Weights of a small transformer language model.
Size: 13 layers, width 448, MLP 1344 tanh GELU, vocabulary 8192, 30.3M parameters.
Architecture: LayerNorm before each block, learned positions, biases, tied embeddings.
Training: a variant of SOAP for these matrices, 4618 steps.
Each number is 50 + 12 x the weight over its row's rms, rounded and kept within 0 to 99. Layers, rows and columns count from 0. The size before them is the row's rms in percent of the matrix's.

# k: layer 6 attention key, 448x448, rms 0.0962, rows 148-162, columns 112-223
# q: layer 6 attention query, 448x448, rms 0.1, rows 149-162, columns 112-223
k148 098:58 54 39 76 73 46 27 60 55 74 37 56 51 38 50 44 52 54 41 52 75 47 48 40 35 49 56 75 49 57 68 44 59 35 60 57 41 51 59 30 39 67 62 59 49 67 40 66 33 53 37 45 32 58 35 58 40 42 53 53 57 81 74 48 46 49 41 50 50 49 52 47 61 33 66 63 39 51 51 40 50 47 41 56 65 62 28 58 53 38 45 71 46 48 67 41 55 32 55 40 34 51 43 58 39 58 55 43 43 50 45 63
q149 097:43 46 53 41 43 67 45 39 29 55 62 57 40 62 39 58 48 51 52 45 54 41 43 30 67 43 44 65 54 41 44 62 63 39 34 50 53 57 46 42 43 50 50 72 45 47 46 72 52 62 51 32 46 56 38 49 54 53 58 75 57 57 47 62 26 29 45 48 50 39 43 40 60 51 71 49 64 59 59 49 35 40 28 45 44 71 48 61 65 50 46 74 28 58 63 45 40 49 76 67 57 42 36 63 44 47 45 54 60 64 39 45
k149 098:60 54 52 50 62 44 49 63 47 49 45 68 55 57 61 51 36 52 62 36 56 39 50 58 41 50 85 37 61 54 43 57 51 51 61 46 44 29 40 34 60 68 65 41 53 53 24 45 52 62 23 65 49 35 50 52 37 58 46 37 47 57 57 41 50 37 46 33 52 56 43 79 43 69 69 52 45 39 39 32 47 45 46 29 54 68 47 56 78 43 34 47 34 59 38 65 41 31 43 61 37 41 58 62 41 40 43 51 60 42 30 57
q150 094:57 82 40 52 55 62 60 34 46 55 38 62 52 45 41 42 74 44 66 35 61 37 53 39 50 59 54 39 59 57 43 57 62 21 74 68 31 41 69 61 46 30 31 56 37 49 35 65 51 42 44 47 66 55 43 50 56 59 44 62 37 41 60 43 88 54 55 34 51 49 45 61 46 42 51 32 39 39 75 46 65 41 55 48 53 64 74 57 46 53 73 54 59 45 54 42 62 46 35 52 69 42 54 60 39 39 60 69 37 50 57 43
k150 105:33 56 34 48 39 38 28 49 61 63 50 41 52 40 59 48 38 58 60 51 70 62 57 53 39 70 68 61 36 60 59 62 58 55 45 40 45 68 48 44 35 14 79 50 44 55 55 45 29 43 42 69 52 56 55 30 52 58 27 47 69 45 28 46 36 69 71 48 61 37 52 57 47 57 55 48 73 51 38 52 40 44 51 52 51 30 57 57 50 46 45 49 65 43 33 44 35 65 47 50 55 53 46 52 65 65 49 77 60 53 58 53
q151 094:52 61 38 56 48 65 57 62 53 37 52 35 48 68 57 55 61 64 33 23 47 85 46 58 54 48 31 47 47 55 47 49 50 64 43 57 46 59 34 50 56 72 42 53 64 65 52 62 52 43 66 42 43 66 78 43 69 53 43 36 28 61 35 61 50 73 51 55 49 52 54 52 55 55 53 68 74 57 34 48 57 58 64 45 56 51 31 25 45 35 47 36 67 58 35 72 49 42 66 63 47 50 46 49 43 63 53 55 78 59 52 49
k151 098:60 65 46 65 43 54 58 30 74 35 62 32 33 60 45 34 71 36 30 49 59 57 41 60 23 27 36 79 57 35 47 57 49 56 50 48 38 41 38 53 42 41 61 59 37 35 23 45 50 34 54 79 60 26 67 52 52 48 52 43 48 66 51 83 45 53 37 54 60 57 59 48 49 52 61 49 50 44 55 56 39 41 29 42 46 51 49 60 31 45 50 53 48 41 24 53 49 49 54 45 50 60 28 70 56 59 50 55 49 40 52 48
q152 104:33 38 40 33 65 37 61 53 68 46 62 53 51 59 53 56 67 76 58 51 54 59 67 54 29 70 69 51 29 53 40 70 33 32 52 24 32 66 48 39 39 23 34 58 39 39 45 30 52 54 72 55 62 58 38 45 46 42 63 53 40 51 42 48 52 55 21 41 41 45 49 65 56 51 60 50 46 63 49 50 53 45 64 47 57 54 50 57 65 31 45 42 60 36 55 45 46 39 74 49 59 67 59 42 58 49 34 43 49 53 56 66
k152 103:28 51 35 31 40 58 62 50 54 24 42 50 50 62 44 45 53 70 68 31 65 73 51 46 30 26 62 30 57 37 61 36 33 47 67 32 66 59 59 54 50 53 40 51 74 48 52 44 45 58 52 41 49 35 22 47 48 52 64 46 52 38 52 59 41 38 52 74 47 30 57 63 42 50 69 56 36 48 42 67 25 59 43 63 60 59 47 59 36 66 51 35 63 51 53 59 47 34 61 47 64 57 80 53 43 88 37 46 62 46 28 57
q153 094:51 51 47 56 39 37 58 54 52 65 45 36 54 39 42 42 52 46 50 57 45 54 38 54 47 57 39 43 55 62 90 64 63 50 44 42 35 51 60 40 35 65 29 45 48 52 69 40 49 55 42 63 72 46 50 46 46 62 45 48 56 55 52 55 74 37 47 24 61 60 54 47 58 43 65 59 46 58 54 31 55 55 53 64 72 46 54 28 79 57 27 17 52 51 49 51 59 77 70 41 42 64 59 35 67 36 49 85 55 68 71 37
k153 098:56 44 51 56 51 39 47 44 62 55 56 62 59 59 47 42 63 45 53 41 61 51 64 50 53 67 37 51 79 50 41 61 62 36 53 70 72 42 67 63 33 71 64 73 62 50 47 45 46 40 57 56 64 57 54 51 74 35 70 53 28 66 49 51 45 23 29 52 57 64 74 58 66 38 44 49 56 44 51 48 48 47 47 50 54 80 60 42 50 49 68 45 35 57 46 36 46 18 61 39 45 40 74 70 14 45 67 71 62 54 28 53
q154 095:71 59 48 41 58 57 34 37 47 62 36 46 49 56 64 53 39 47 54 56 58 40 46 30 77 37 34 42 27 63 40 50 50 65 58 71 51 66 40 38 58 71 61 30 61 47 39 39 79 41 70 72 56 68 53 37 59 26 51 40 51 41 51 67 55 60 27 59 73 56 31 46 47 43 61 49 62 56 27 33 51 38 56 50 38 51 73 55 44 39 45 61 25 70 57 56 40 53 57 56 56 47 52 41 41 23 62 38 65 64 69 28
k154 093:71 38 58 59 53 30 37 66 21 44 49 51 49 69 36 50 43 37 59 59 42 49 37 49 56 30 43 55 55 37 69 57 31 54 52 52 55 45 52 32 33 23 50 51 58 39 47 43 50 37 42 56 40 26 54 60 33 56 56 67 44 64 45 55 59 50 43 44 62 38 53 73 64 48 42 21 26 54 51 27 39 62 36 61 60 46 59 29 28 41 48 35 45 63 54 53 54 61 52 61 53 54 57 40 56 69 41 46 52 46 36 29
q155 098:54 49 53 65 63 40 55 54 60 74 41 28 44 38 68 46 77 45 28 64 39 35 54 58 50 38 44 49 67 52 72 60 52 62 68 37 33 43 54 42 46 38 46 56 68 58 44 71 50 25 54 44 64 55 41 55 61 58 65 61 48 56 66 74 84 63 49 61 63 47 43 46 77 50 80 65 55 61 53 73 46 56 71 40 73 61 52 60 47 43 55 46 70 55 60 44 75 46 71 31 46 53 56 32 57 46 34 46 48 64 63 65
k155 096:47 30 58 44 67 54 54 61 38 42 47 53 51 55 68 24 49 55 69 49 81 78 35 50 69 53 42 70 38 35 41 41 57 36 44 29 58 37 33 51 46 59 49 60 52 35 36 39 34 53 60 55 28 41 45 55 57 49 54 25 56 69 48 45 57 55 73 62 26 78 53 66 66 71 24 62 35 39 73 46 60 62 64 38 73 56 54 60 36 35 32 68 25 50 61 51 50 40 35 36 54 39 52 47 48 20 42 72 47 41 47 34
q156 093:40 56 42 68 42 42 34 52 39 29 39 58 58 50 55 63 38 56 33 45 30 58 58 33 56 48 45 79 54 46 60 55 60 67 58 35 51 63 33 61 60 48 63 62 47 46 48 33 48 59 62 33 45 53 54 39 41 42 61 56 55 49 41 47 54 41 55 48 57 34 45 45 70 40 59 53 53 43 59 53 69 68 29 59 37 45 47 59 45 57 65 38 70 68 45 40 45 57 47 48 71 68 47 34 71 51 45 44 44 55 40 32
k156 096:45 52 52 32 46 51 45 43 58 23 43 49 50 41 61 52 43 48 47 58 34 36 30 34 63 48 43 78 43 63 51 58 72 44 58 79 53 76 45 41 37 61 45 36 45 38 63 54 45 57 71 37 28 46 42 48 53 53 35 32 42 39 53 44 58 45 41 54 25 47 46 55 42 38 52 41 26 29 42 40 57 45 53 17 46 42 68 35 60 59 48 54 54 66 51 50 67 33 53 35 68 37 55 67 44 52 60 14 56 56 53 51
q157 092:50 61 44 63 40 52 49 44 48 35 45 48 49 53 50 63 31 61 61 56 62 65 48 35 48 49 29 50 51 57 39 56 71 47 34 54 54 57 72 63 45 53 38 54 34 42 54 54 80 51 68 25 58 26 40 36 39 27 41 55 48 47 38 59 47 61 46 34 35 37 71 72 28 55 54 58 39 75 54 45 40 69 48 40 62 57 56 62 65 54 67 50 44 75 47 36 74 56 61 57 77 48 54 63 52 42 46 76 50 54 51 20
k157 093:46 61 67 64 42 53 47 29 43 54 53 50 45 41 49 34 49 76 27 31 36 58 51 40 44 39 51 54 48 43 74 54 58 53 53 69 60 46 42 28 43 55 38 61 54 40 59 46 39 28 61 37 43 44 48 54 58 74 38 44 53 44 28 48 57 66 50 30 42 48 43 31 22 48 58 54 40 49 64 62 54 67 45 48 50 38 64 68 49 42 70 50 75 36 51 34 37 46 42 46 55 31 45 53 31 68 55 44 41 48 52 50
q158 095:46 61 56 58 74 25 44 44 77 49 49 46 43 55 36 52 27 58 35 65 66 36 68 64 51 54 65 49 38 53 46 59 38 37 52 34 42 41 46 55 64 53 45 26 31 50 64 53 61 66 18 36 43 40 27 72 51 56 42 65 55 18 67 41 55 57 79 44 39 51 58 49 50 47 42 54 50 26 45 53 59 41 47 56 48 47 42 48 53 56 35 52 59 40 20 25 53 70 55 63 44 72 40 54 97 57 57 45 37 40 37 34
k158 098:44 57 41 51 48 44 34 75 43 36 38 62 59 56 47 36 36 45 57 62 49 42 43 46 54 52 38 47 47 52 48 60 57 40 68 44 21 77 39 47 42 60 45 47 61 55 71 59 58 45 49 33 64 44 72 59 57 47 52 33 46 11 69 36 66 67 59 44 59 51 60 56 43 50 47 40 60 35 62 50 52 61 55 46 59 66 60 45 55 59 45 64 27 54 57 47 61 46 72 54 37 64 22 64 44 51 64 67 59 57 56 50
q159 096:40 40 54 46 51 63 44 63 64 49 56 55 51 62 61 46 32 62 49 52 45 41 70 43 47 53 53 45 35 54 47 44 43 57 60 50 32 62 69 50 46 45 49 69 54 52 38 57 41 56 67 39 64 60 78 29 35 54 66 53 38 30 46 46 50 35 27 54 35 60 46 39 44 51 56 41 67 60 60 51 32 72 52 54 49 57 63 57 23 34 48 50 51 44 33 50 65 47 41 51 67 52 59 44 50 63 52 42 45 47 46 38
k159 093:43 46 43 38 66 49 59 43 46 43 51 42 53 46 50 48 44 77 34 44 51 60 63 59 56 30 60 46 61 36 61 33 34 46 37 67 73 53 50 59 59 34 21 48 51 42 33 35 59 23 42 58 74 53 69 56 47 44 22 66 58 85 49 76 33 43 50 45 56 31 62 37 47 54 42 41 42 73 39 58 46 63 56 74 61 56 44 63 33 38 58 43 51 46 46 49 61 55 37 50 41 42 51 52 30 78 53 33 42 55 69 53
q160 095:60 57 47 64 58 49 51 56 30 60 37 55 47 63 52 66 69 41 53 53 55 59 65 50 41 69 44 51 51 49 47 47 54 41 43 52 57 42 45 62 62 59 86 54 28 52 38 61 30 65 45 56 62 58 58 36 39 46 74 33 57 45 50 44 45 71 46 51 62 30 47 64 52 66 54 48 67 47 64 47 36 49 35 53 45 43 51 60 56 58 62 64 34 53 22 75 75 35 47 63 59 38 51 58 53 47 51 42 73 49 57 37
k160 096:53 57 57 27 42 74 46 52 26 71 48 62 64 53 58 48 57 35 64 58 34 36 64 50 48 69 48 58 55 21 37 41 41 56 35 63 23 66 33 64 45 44 39 40 46 49 28 51 60 45 64 63 71 55 57 32 57 60 47 33 47 59 35 51 47 70 43 52 27 40 46 42 28 54 42 48 35 53 38 63 36 53 62 30 44 55 42 35 35 42 56 25 59 37 61 35 41 60 29 52 42 45 71 42 50 45 53 68 48 65 81 55
q161 099:47 46 51 55 45 33 56 34 35 41 26 59 46 45 52 45 32 60 87 68 17 44 58 55 52 41 60 45 60 75 38 49 44 47 31 63 59 57 33 50 64 58 50 49 35 43 53 37 53 53 58 61 41 32 45 54 54 42 21 26 56 48 51 24 65 63 44 53 40 39 39 55 44 46 48 45 52 46 49 32 65 51 62 44 70 36 67 21 53 45 47 33 36 54 56 51 48 47 53 61 49 65 23 52 53 32 17 62 52 53 41 36
k161 105:33 47 58 51 54 20 40 57 25 39 51 44 61 53 49 49 24 47 62 56 54 46 74 37 73 29 58 62 53 56 44 71 56 53 62 42 53 72 46 58 52 68 59 39 49 57 50 56 54 80 49 43 36 31 61 54 61 70 74 46 55 50 48 47 58 56 64 53 50 75 44 59 59 48 37 52 33 28 41 72 54 76 48 54 51 38 50 37 44 70 42 56 31 46 48 61 50 54 50 76 34 51 59 53 56 66 36 62 73 49 33 38
q162 095:49 64 36 83 45 42 52 28 33 62 56 60 54 45 37 53 68 34 39 52 32 50 60 59 25 47 45 47 20 41 50 56 53 57 45 66 54 62 77 49 57 50 50 51 35 69 38 45 40 44 28 51 61 48 31 35 68 63 44 34 58 47 48 38 61 52 54 45 61 61 54 57 63 62 47 63 38 36 67 21 48 49 53 45 51 48 58 41 34 65 42 47 64 63 59 43 50 25 36 49 43 54 29 67 40 59 58 61 68 48 54 63
k162 102:49 75 46 55 54 52 48 42 41 60 38 53 34 30 67 44 54 51 61 38 48 45 29 54 43 51 54 56 60 45 70 55 52 47 39 57 62 63 56 33 44 36 60 80 66 57 49 74 58 49 50 40 30 58 43 40 59 51 64 63 32 43 61 39 56 59 46 52 41 56 56 40 42 62 21 40 58 52 62 29 45 46 59 39 53 77 50 55 48 56 41 26 34 39 55 35 49 34 50 43 48 59 54 39 68 54 51 48 54 73 57 53